Weights of a small GPT-style language model, trained from scratch on English Wikipedia.
Size: 10 layers, width 768, 12 heads of 64 (6 for keys and values), MLP 2048 SwiGLU, vocabulary 51555.
Training: a variant of Adam for these matrices, 836M tokens, 12757 steps.
Each number is 128 + 24 x the weight over its row's rms, rounded and kept within 0 to 255. Layers, rows and columns count from 0. Numbers have three digits each. The size before them is the row's rms in percent of the matrix's.

# layer 3 MLP down (transposed), 2048x768, rms 0.0173, rows 29-47, columns 480-527
098:120144124156101131093199113144127130172149173109109091169152106129130144144149098148097101113153098114103141113135109118138102133116165141131150
107:123174110124097172125059146141159116109128116100165129142165126119113104150144119137131121125123127139112122107147134110120161169085137149170151
095:112112123140165122168089099141151136139124170126078144149133138116104124170104108142119139088091097136139147117090085109092129111149131135126137
103:133125157108163154125134073134095138118121110089145104119137174117143107145098148137126086141136139118126120147158154124130129121143151136115103
092:112120146123147114139117122118147138135110134121126134159140119126117085086120120117132097126138123070134131106154140138139166115087120119110120
094:109100112116114077114075128094101104096139134132143148132118121106148160101147111152107118140110099110113127135133119139109147102143105136139128
102:160130131102148130132164107129157135146105122138184119080132128137135104145105117130094127160129123149139125140165128109127094130131094119134125
104:097101120124142149141213148119159109122156121163103153126125104148122097132108169168122141104150143124096098101093118145089131120145153134126180
102:136122129159120123147160133104141103160146172124152099187107131129091116116135162106153114118121101093176085115141115166115117147117179115104076
098:130108150126102101112102139125120179140146103083113096113147114147107112107126120115120123134090124149121123120077130110111113151172086104100108
103:137150140117126115193117104128123111139126133148172132130096113115098154130158123112130148122182110136111131089148100111120165122121113142081164
097:134140116146139133161151108157116125111133147112099111091144122082173103159071113121106154115140113124128121167150105125114129100092115119180124
099:142135119132151120116126129126127131134144144104110101112106127110126156164137143092135120108107075160171157067153134126124127060096154132115137
105:165118137089172089134138128186116133105122132158143121162171112123096123130098155133177118145153125127143126106163173112160098078170150112094083
099:172157123083185141144150115141167100135136121101121121089109151110158124089139106147174125123106179127142107112146167142146103162129101135107097
092:131143140139126132110062169141104116101134113113124063141135107140132148131110115116142095153116126156114117152143129141164112107097122117121136
098:115174182155112126124090138100156128102138101132125077154081086125144155203154126119157133110146088107138126136133141157111122163122140144093147
103:092144127139117112123169137103155161101126150129120118183121112121140164103090129170104164181149125121091109138156133113142202134128161126152117
105:116116106102165075143130123097168157112095160140102091127146115129173110156132129157118124141111115090136094159147100124110160120111154083117123
# layer 3 MLP gate, 2048x768, rms 0.0207, rows 30-48, columns 480-527
106:101157126143158094083110163103124119155144141096113122124102138168137146103117121094080112072137114135118152156130105103163058148124147110104079
093:137140156155104135086135126133118072096136106112171131117171114113119153080117117116137133126105160178146167151129117123150082128120079126117162
102:073097106158108118069148141115154058131112147173100109162121079140078140137122106138108122116149163126153118120095170136126137126084113163155127
094:141133160147098151147080140118086088127107140147144099122143133174138098146128121120123143166144108105142097180138107133127140141125123141166164
086:121120119111144132156146117134120169112113117161157153105175170120104146069178105092082149133125095153142136151140155130102122159101159190098111
100:174110101135146142084117109189154141142173098137121134107124186159102120116153096100126112178109108129098137172119078108127150139169090153128115
102:142134153130115152129160143152111157107136092165152183087158162115095089080120130161119124151120115123123178142114103119144139120100175138133113
101:137152137115083115151114146145153150081151106140157112107121141098071125154137170154134140105079098120145158111121101128124133100131090103152088
105:154152155130163148127117113128163143155111135108140152124101119100164096168131129100151146127108166118118128168107156125148126110137138107094127
101:136096089143124142110113112116118127155091182156128126136105097135092114150133118116118101136126116143130082140128163104101067161129075102139110
091:102106127133148123103107161111143094125154095143157150145115104150127147081133100159110107119152121134080149102093169126156094115142164137125110
099:171149138133124108155160129148119155117086140098069131128122153126177107153142125147156111127113129125078100128133152146081121144121133147121104
111:108125124102130159110116117134160117125110139096140119110149118105150132153143158143163097148118146127126110123116118118135145109156150097135134
100:119114130057141123144148138133118153105116118125158139104147148099111110057122125131129113102130161143115145146132123146131098131102133088118074
094:127158174094134121083092133100126131149127105111144121123139088121113145136142124116118108123130148140137079153110111175138128158186094105089095
096:146134124117133141106138153111136107160142146124077096150121112139095134122110176104059120121153121122098157135136135124138092104098115147146153
108:105154104157130139123094160128125112131124138121152147130122120130152096117147167104137133098104146125166114158117128069127130143128077134135114
103:150148119151119185129114099154113117116144100109141177146149144148119130130104122128139156094158120116148113133144145105172110137137139129114167
100:140162149091107109147127094101099099130106123086105141129101144086101111168104151134111131142109161151154109119113113116182119154104083122123111
# layer 3 MLP up, 2048x768, rms 0.0201, rows 30-48, columns 480-527
109:127195078126116117113156142122130118119139149084150108126139107143106147120127105104123136142109142144132143134099134147159140119136153128140157
090:105095102152151092125146156110117120168116135151111142123120100060117182109089113163132128119105145113123136117148159151106077127114133136114176
099:154128117084132154089130144148113139120154150155127153122111164130158116128099127098145137124145082116113146090167160137120114138116116143133120
092:153137153125135150181174118125131159140091108133132127105100136127132115129118109143125147147141052139129148121122110102120137111100143109105112
095:153165128109140164141094172141127116135135139139117148125163155116157121139076162110112119141138127120126149161109109146173090132168090103111136
100:116135145150123151145120140132161144150114186152140085166147094155108137119145153119127135098154184181143186134130158123130144088114146134150119
102:145120117147145112111119083112119112099134163141088179106092126114124125120109123134114124097162161123155126122090140131107120123129169128150131
102:126137161150113173113147124141162132123148136144082130135123141150102101095107162151126125127160167124138143160089118180141120086124136144084106
102:128109154114117116075120133142128154085120085129128112144138150128142117096145143132125130152147102157130106141138110170113136142155127128119148
104:099129125154162138187125073164113145118088127098168158140130116119092139102176147105117108156099132094089119109128166197139155158110120141150135
098:135115101156144136086117138113142136119159163136158145144127156103100100116116117134164117091135081134143142110136171117090121075126129145134178
100:114128147099115118188119154168160124111134094130091118112121128122102099130156130119123078118104093096098116108075133143098176114120161101132120
106:153166133088156109097112092133136160116078140146126144145140107136091118126102133128146125126126123132104125118141148136157082092152129163100093
096:139139137127148186141146150113106153111097143136129135089088144090137115113148137098157088098084181123119146107110146101111168161144149083106149
091:141123126135069123128116165153115131094134131176131150146122142163178148116125145128111124144095084127136138151126187098156133129102110104157160
095:072123144151102141131133146095100133104122104160129134094150139109136116130127109147132153168130103126122141140136143163155142168201102151158127
103:126110149164149189132095099111100117154113153155102129152138059143107158043138133126171172101178082141138181121123156143153094108083150147068111
103:127139116076147139172132159149141129120131105113143142146139076097110139144140080164138125115141137121174124096078143151151143181113115139159097
101:151078137122129106125137142116083170133119102094095156133186157071089132157114133149144126099134145142133159139139123134105106119141107129137114